config.yaml
n_head: 8
vocab_size: 9377
init: "normal"
decay_shape: "sqrt"
Each number is 500 + 50 x the weight over the matrix's rms, rounded and kept within 0 to 999. Layers, rows and columns count from 0. Numbers have three digits each.

# up: layer 4 MLP up, 1536x512, rms 0.0452, rows 1244-1268, columns 256-383
# down: layer 4 MLP down (transposed), 1536x512, rms 0.0908, rows 1244-1267, columns 256-383
up1244:505495500482460438477582425587490500588533420507547484520479535508510408535457426474488533503472522434411568529434509524486550508499442546496531501497493452517471485496435502453463563530472472536477509506529517484448441485531452584498468509546412445505473505420502472503474512664482516562476484554487558487518477471511526505540483506527501488458506566429518467472530456497588517496435
down1244:530536451558455529528475527491485510479417555500541524476468528514524652466472546506511518486476537480463467544496493467544532482487506504519512512467495448537454537495555527424481559529456473492528557498660552435547578460513445452492520548444468533478577445458531484435593440574380517569566501462429478481466482457461487531511515581449462499473501599480505475483480495458493518543453
up1245:520542467471551497466568558428479580410472563465582511549446432546472453533608636459476483485519524459457449594474452519485471523491487420468514402599433387400527509430469403476493515531409478496571487500491415485488518521500487682521510541504461417451515547485455528443449514511529469492554521514418567490516448509477444390438412438558461544533438449495555482574519561532521486539484
down1245:438438438532509501515495506567435563444520547490550543512504457520378510515476608426467575423433526379515521437481606412532481451534586531453451501514461516473417523442439453513486501615485500605495501444480451508501476544496523495470556448606562551455479393517545462587534449460516500550499481400505545520412479548537472522544523545485488434440468533479456571537429478490531512478499
up1246:489548505464415499528480471520521490485573516468484538499536472507600467446542531542565544522514600476455542424490500486474492452484566544607515478453489540492535503455455487493531490484455561514481437491520506497510606485561466548507554470513510497514479559471487496514489578492508483480529488555480464526466580541536494530550509491513493526482509495499463531483507485471416492535514
down1246:527502524477513501474471523458581522530566486485524456469497569559446516560511518529432476496511484565499478569519484523511490476511432508580473554574496490577511420471453519499472547512478421496501427547490524469489468498453428522527555495455498507526525543512488496480481478425511453474451521542533468489486595520473469448502517494608487531572511413506470507490494512478480493530474
up1247:547452559475566503510627422498577550525499581486518521529513492522592452485484545401655454610562539504606499439386552467630455517505530560457482444532523402518451540453550520470458507515422459552502534438559448528469559470504537484501560512552426541525557551479525483535474615685479447515530501408569524471466506462450562487484390529498493526525691315454517580493469555479312517599558
down1247:450546619642561463460476488411482585516493419575571489577543505466512441515489569551599478407570519414503519491517446508428538495425544428530473463447523525489442468354406448478406480435344418595622491412533526568587499518527506496366535464426561505482411579505450522417519513517438551526504516566580471518519526489516488568484546458462438444572488536526475495545536545539404461493489
up1248:468510535494557492518494443475528586490491561395493493453458428483557530449592472573457561567496555471561558448482449589546594575433373529514478474401444547526513461486472476519570532484445493495551531473548519433438475582459596497500434548454450575547560469449496470463497566528509528557495524503541468465545417528590521433446529547603524497472574484499503426461538464529580577524511
down1248:516486458486528391535510499416480472386445501592558488521505401529381447483576403466582441443527528520484460550535619439596401496602589604532550536475448451551504487590610372475502463502494523535526504450454414460504651468480541433475530484449566558443498406489532485456497540511408506469540486466500551509514523547601527541462459555489463457471509483513427386468506479450554542412413
up1249:432424514428470513474489530466478503468483550386568502532516513577471506446520508467510478618597518553537511536549558493539483546475505517508429495460548456459531466598490539500562555373477451447490375549499475512470530477558502651443470486444444480480570517468526449532525518623547541500491486483579509517525571564513539509505367548455457478552487438446524517520442432472549415644462
down1249:535517435459480492564374534425493484427441491503509549603457493366422479508484508549485469497480530505558495491542416406455564482464529506561443489555488558436550541537475452510499424563452469512525434458486491562557494573460554458578502563398510540464436489491571570483548471515499475505569502529577532536514427453504458454495471594523502507502571507490524459516446513482509493510499
up1250:491471455510537477481469546539556401516553459487503481466591477584559564531571410545537555548515436452329491364594541522510495591475508508553481454396558595535529519519440472443481412470480451460486474557432524545472494665511536438561475546500568577419499472518552463500434466603555483427429536596487603519617436438496461439442487526471516504486463466540453495531476508514339460402570
down1250:421421596471509484359487523484475475452442517602553516544509474447491480469481496406518534487451446477544443537473511519452536471463599427564566521546447438482489533527481545508416527610524557500473482466436500446439422541454456547468533559493457509438513465567465400591523485584534464545465406383416556453581473568513535475511581560541473577459503448516513512481450496526473531443492
up1251:396454424484512547532481513524536444552545539542524524536498462570520488506449556630489552486586582509473595562521460565476449564479504583512470532560582495493421459482467542482459479518365417507439590505485564451508490361510482519554443302454498399555501534522489497483438499532435431518487459523596590609583461558486494551537573488485477571489560455557418479448491575447492527541457
down1251:511504530478462484444443502455498570498507584588609471533558508415494500546487601538561580469464603575532445509456487572419530524469490393508496549558491517435423508452497460513478535409532575503584499549586512575451479606491396492475480520514545446557558505448538519508470536481545531475592455504500462539533580463573602555456478423559520456497526396462463473604492520493640486500463
up1252:534502538519584582492482532557482576490559471411514519452449475512477495450526598486501532447448493576446529612528486491495418493482396451651554394500432427473495518613435408455511549514495469501486541546591521423498516485492558705523577568531530596487423487478501516494533461494471495574495507489508413513611398508465546495562417503534532481544428602528473469514524591399467543445523
down1252:475464547562493579474492555517565439532423398627590487559483477553425502577546612605518508511460584519473483528582537484524575497523439548484531522471481523503539553499506449600502614495555500615513533571601405466544474534467494570526477527448541506491434575556516388514488528414500547528461465484524539538488502486488549435587526484563552518546546485596508537481509550572523515443497
up1253:435517578491510472582449518503463511510526480440510523560443502561547483552558508514541494454515534473479497507442479484468551551492516455483520456557479573461563583510514451454494615488483533535512507488418513484476435591457506507473561532702505541423488584498475473459495412527608487416458570598540455507444460503547416414477475555445496514527501468491519411487517463441548472573501
down1253:509513478580503576582503515490559460516469547495590562501507575432425417459552570553476454465574539483470435481543511507582530519468484535444418349476457425482555404499584553537503616558524519484471494428575468477552554474494406486533362473549632493400489508484556435434499479508469589551519526457528550507484435573466466579513402541536516520492518523438529475465486490596457490464596
up1254:545506543550460514538509514531587493518509459495470481482559465542479560549547557546418496522533525525395518419554481522551512529459467498529454539387481480479414551468461545475457467591552527465469443385421505514561459466512493578554441452561495480465361494483473555517517495443457461485524471457395580518610504450503485432499579472532446465513556394478550479439611427518566500503439
down1254:530629587529486555396476544482543480537514524504486650428545476424464565510405530524535563452469448498539490438596564397416451469602542586436566468433535521560454558457561433552416582560471464500466468555484465501574501442548526459538507473484452423524524408461468556540515545442442542466580435486448420505543541549595561476509521459520573408543446458581595449596550551498529562501504
up1255:485529419465486493551473390506474510569471531489527523544472465526598497586641526517549435446503595431439502566513532487487549534490514491379542422328528470525484471497482502499521477447513512483457489496516562491455433376549584498486522557498474484526538461519480472477508349694449501516432520520538523515493473461567512510476618504558523574454549467540503467471513480503400537504510
down1255:449520502474444447389540468408496508475538517494598555602619476620534491503486526436505451387492531492499472457559509584500455446476390552593587602539506359504412411531537564494544480471446502507486462488557489552542398528437549531423523524485538547561414455552378533453517509443512331495486531462421586500476544539523471472440499552552476510531479495545541427410483458490618541481509
up1256:459543431514451559484554577569543523350386469506538476509517403506525410455494460528592472560412439480529530614478604417475483604448386523539533467621466541531476534437480479407538362516447525523451563432530512474431458584527480463574479557450549396489447441540489460500485553446613475544460526561513423502604567523508458409475513444508525503467493426529538589494464462423440457486533
down1256:497534483486524521405548438459555454451520551624525524470551470372569559434537468484496550494539514453572545327479384545478392453456459534503487492546457421468573533548387510530428459535477528522573459497532521539485559457524462488495528509498534592471480489474437497486474529467461441447465542443525516504517464481490466568540489496490544519449497476521525403547462558581418478532507
up1257:417501537456546544526459472500525556542473543466479442531469457560520469535532456570455532565465413506400552491560424578428492522529515470464497471525541542441464418455461500483561462434516477467527571530433480436461594488497492451473510530432453485519482509470458490470540481540399485488496517510555325569590675557516513439530508473463514570469496537503505488482476533471530491493499
down1257:478542574471432500463537515528543513500465463573447534454598507567500469438443556465538501471546407584540580478597470407584514475518460487495512550597544499510502493488523529545424494466422494508471425531562494442544597489457546450499482460474460440454467410540532538484539432490530459559567504523482521431458482574421461544521460488500537399504645471427388456583512511559464565426547
up1258:474456529466548508540451475489450424579552497458468491511574508451534514533433464416527491500513499454478436571518517470508467488461495484522539475547526477438476537487511524470425496472528468522504497512567508428468577572457487447458493461464562486501491480507489580475490492505482519483514467476481509457392492458461577484527436518547475512517452475491469489513517542477469521489530
down1258:556544463491422488472502478548447475484435489575433493489448489498466508467483510473530426416501443547485480455448511487496542493527465569579474489541507456450457466527479486533512456519484460507530500520555493439482509585464471521494486423470510494445491477523531494544484442430535537555476516477532547569417560465440453492548434486531473507536550440531468480536428474478425531487552
up1259:525534471446453528566334448485490519549498510454558548480533557509507510444403505637482561514542595489556510534506537506573587508484549523601537458499510506430571608542528574442505473439546449490478474571525507491523448461533523522467472594623469456481576585561541430443558459484517497418551509516537523534503562407535553633591472416462523463431432540513456505489500478422392490438468
down1259:512494425524567498390487563522482494439551607452559464408506499463591372595567492542542506498490591558591456568601528496545463489438529412475467455401402511466586481577541459411445472459417488529463603489491542438439567522517443543569519371523451513530481510511496554519485576427479462480495409501548524440460546459529419490480479510543513583492432591481452354507523522519526521475457
up1260:445524536472455535577414535487429585539566496584477516457515442534462544504477435471520560530535471520628456549465505413397529558470529451496576375391541436570504437489483474527440560484435485467494564484521539541532452491579584485425491491592527524520528430535556516507514509523377464449493471502443453471515435469591431525480513571514460521461542597533453526510471546460447440471422
down1260:484607504569542468478540474428458494410454476522504443482546485492503494519535560564546445469546538548457569487395562469536489531538595505486433501544646514512562495500539496515547500528494517558452446458459504563453431536505408523617463407460439455525480489485493496513541595526505527441483596490511579510573484528527450598494398517524486494565528456484437433452487521565499587560520
up1261:613501450592523502525420541481386533565573408496514594538475582468503597533544507520461524530490517453369520524415534471492420521519528533458535542467509507475427489491462542569553572429496508498529651494424558486512482490498496490464476412406500520517553582517473453481515534546595502501376545524457517503548509459467630438464495535520543504475461647455398495526462538566596544511595
down1261:588449609480518515505584416516532544386521477505487450490418520365483571514508550421448563560585607404449469380524559491427492486565493496450481452410567525431474438556517429455500451510481539484491609527482478409512379465463526476437465440472532479444465472419531502456529427420466555454530597526548485523555347484477526530526524463494449517505530512537505489554438544462466477514546
up1262:576573476507558518529563575531579547547505518513512540502469483489505491501517541467508470514523552479480563435496510518449494534500530539464524511391522536512503469471478523465533386485505409548503550539489600576497511528434491468520480481550466586555404500472510544430491540543503471581532502459537608492549399473387454609517600467479524452495384477525505500578495586535492445472533
down1262:473554552538569448526458442586430508407510514500508429540479483516447513486538527430502544404431442407470485495463531594548420489637544460506507460489530604486500513462466502453593456417420516451391450464420433457514366449429484525538436494443523561469594416462554491424463561502497540448553552513512501576444508525521453537526471464552552359489481353488402489635500514618397509525597
up1263:512491489477445512480462521463555550554530446442475490527589501537500572457610477419414495494517416537436480522607492526451483488471571546392496503510487491508485427506523562430527467567531480491454506548516481486521564504478522526571437433439483436539453633460517430584641506324465475511537436522468516432467570539515499402479569495504511506426453538528508529503426536444549493501494
down1263:457449514522490456406466446359511474470553445572537459445516599472522517530477377530480510479392539439540533540472576511484535580610531542482437512489521525585593477474472520443532484603470426505481487445545518453521440581409547480433574372540471524536439514586496459435471498497511565465553599494514563407484530523507499517473580525491518527503489507566561474476433499652468575451485
up1264:399421462448542498514468503448515567531520486454441493500578459521482592428669526533481542511470477464568505457568485476511516458535543479425554468447460543509449517458434597462502524463431543478547479645502504493498513480518522530468465436486481491534538540437495539486632442580435439529501477545526534495498607447552468563513510530529508485505488454457488528525482475506566505433478
down1264:538491514488471568459442461468435470450451490468438552486455508470429488483317527495543432503528514543443515578463444534438456477504437416528516463593554489523450511452505496545478591558507511536616516576396470436524503479415460460526526518593442540518392506471457468500517533453537496586468524485520450550426462402446575496471470579550540509545527478503497489565376540500559439537607
up1265:490454470552512510532517452518530536551335534453552593526459493505623516528362478450504589548534391493551476605484460465501509561490408481386527482519470456456471608517422526476534314465537505541450345490511489560482551488478413478541513374462530497513488534517477489565473564524568463459459562498496462567397493465487503524553586504448443422375489468472493468499551497543515477591492
down1265:537565568519469444487488573506471478538417468573507499464468502511406508499503535615553494473524538539463520537469476513487538521496434463509491531530602513522425539473481497505425433557539438449500515559561463393464454572513492456535577632399508603451510554513465520565451541536451528508447489425488501483422499456428476519529595524462606449501527560549471407463456528466507505490446
up1266:555429447588445568470534405492516580542474506438483536553447552472543537506477519536445502548505479456506415549462475549504453570450536513514456466496512427486578438450462536557501421446554590527454587567503477508490460476471553528537579370476530492517470530484530509406539482548504441440436479471540476577526541579495571626546457518556471474425429424477463495512544466516438468500511
down1266:551450495492509587470528552555491501460470407446554547498516579458500472473458551609507519481491509512544548583502507485454554390489519546496427525494477501597565473436566422482517455564531438504537506445501528455563487375500496460453513500497540554535512485411441428410506510525505572531483475538520585531500493424521550474473450478555514515509570478557471501498407555442369467487488
up1267:381448525512441476521518516489525546465542460515554582534555471589514473463517450467478453545442475448467494501482486522469534522516485468440480397511508494525461487462445495553494443464456473533535456577496487481483484448580468532428478525532480464464418513502477489454504458492465505528480562558491490525584569501542507421509465532524538479465567577507485563512496584479433527522538
down1267:555522392487472560479528509541527491444502531551488488494488493503472480451462510484521421414542478550457434513564507539539529436464521560488531547426460481525490495490550518520459468517482495466487547550538527467449458451543505440455510513477435533549554443421421482495494475483506548565426519504487532538510398471500437451528543517480584453508480633532509445488575557523383499429497
up1268:417495541451415537525446563504490547567523405434438488504487444580525534420506503506522444461472661423511477502543418511485507547350593432501517489475479511531530459529554494557502478511457457493454476514626554467499465575514532519567500516555485480462559535524469449463560468461442466517538504499479513465382489522500456438455447515563453509479538576483432393526511545504409502504546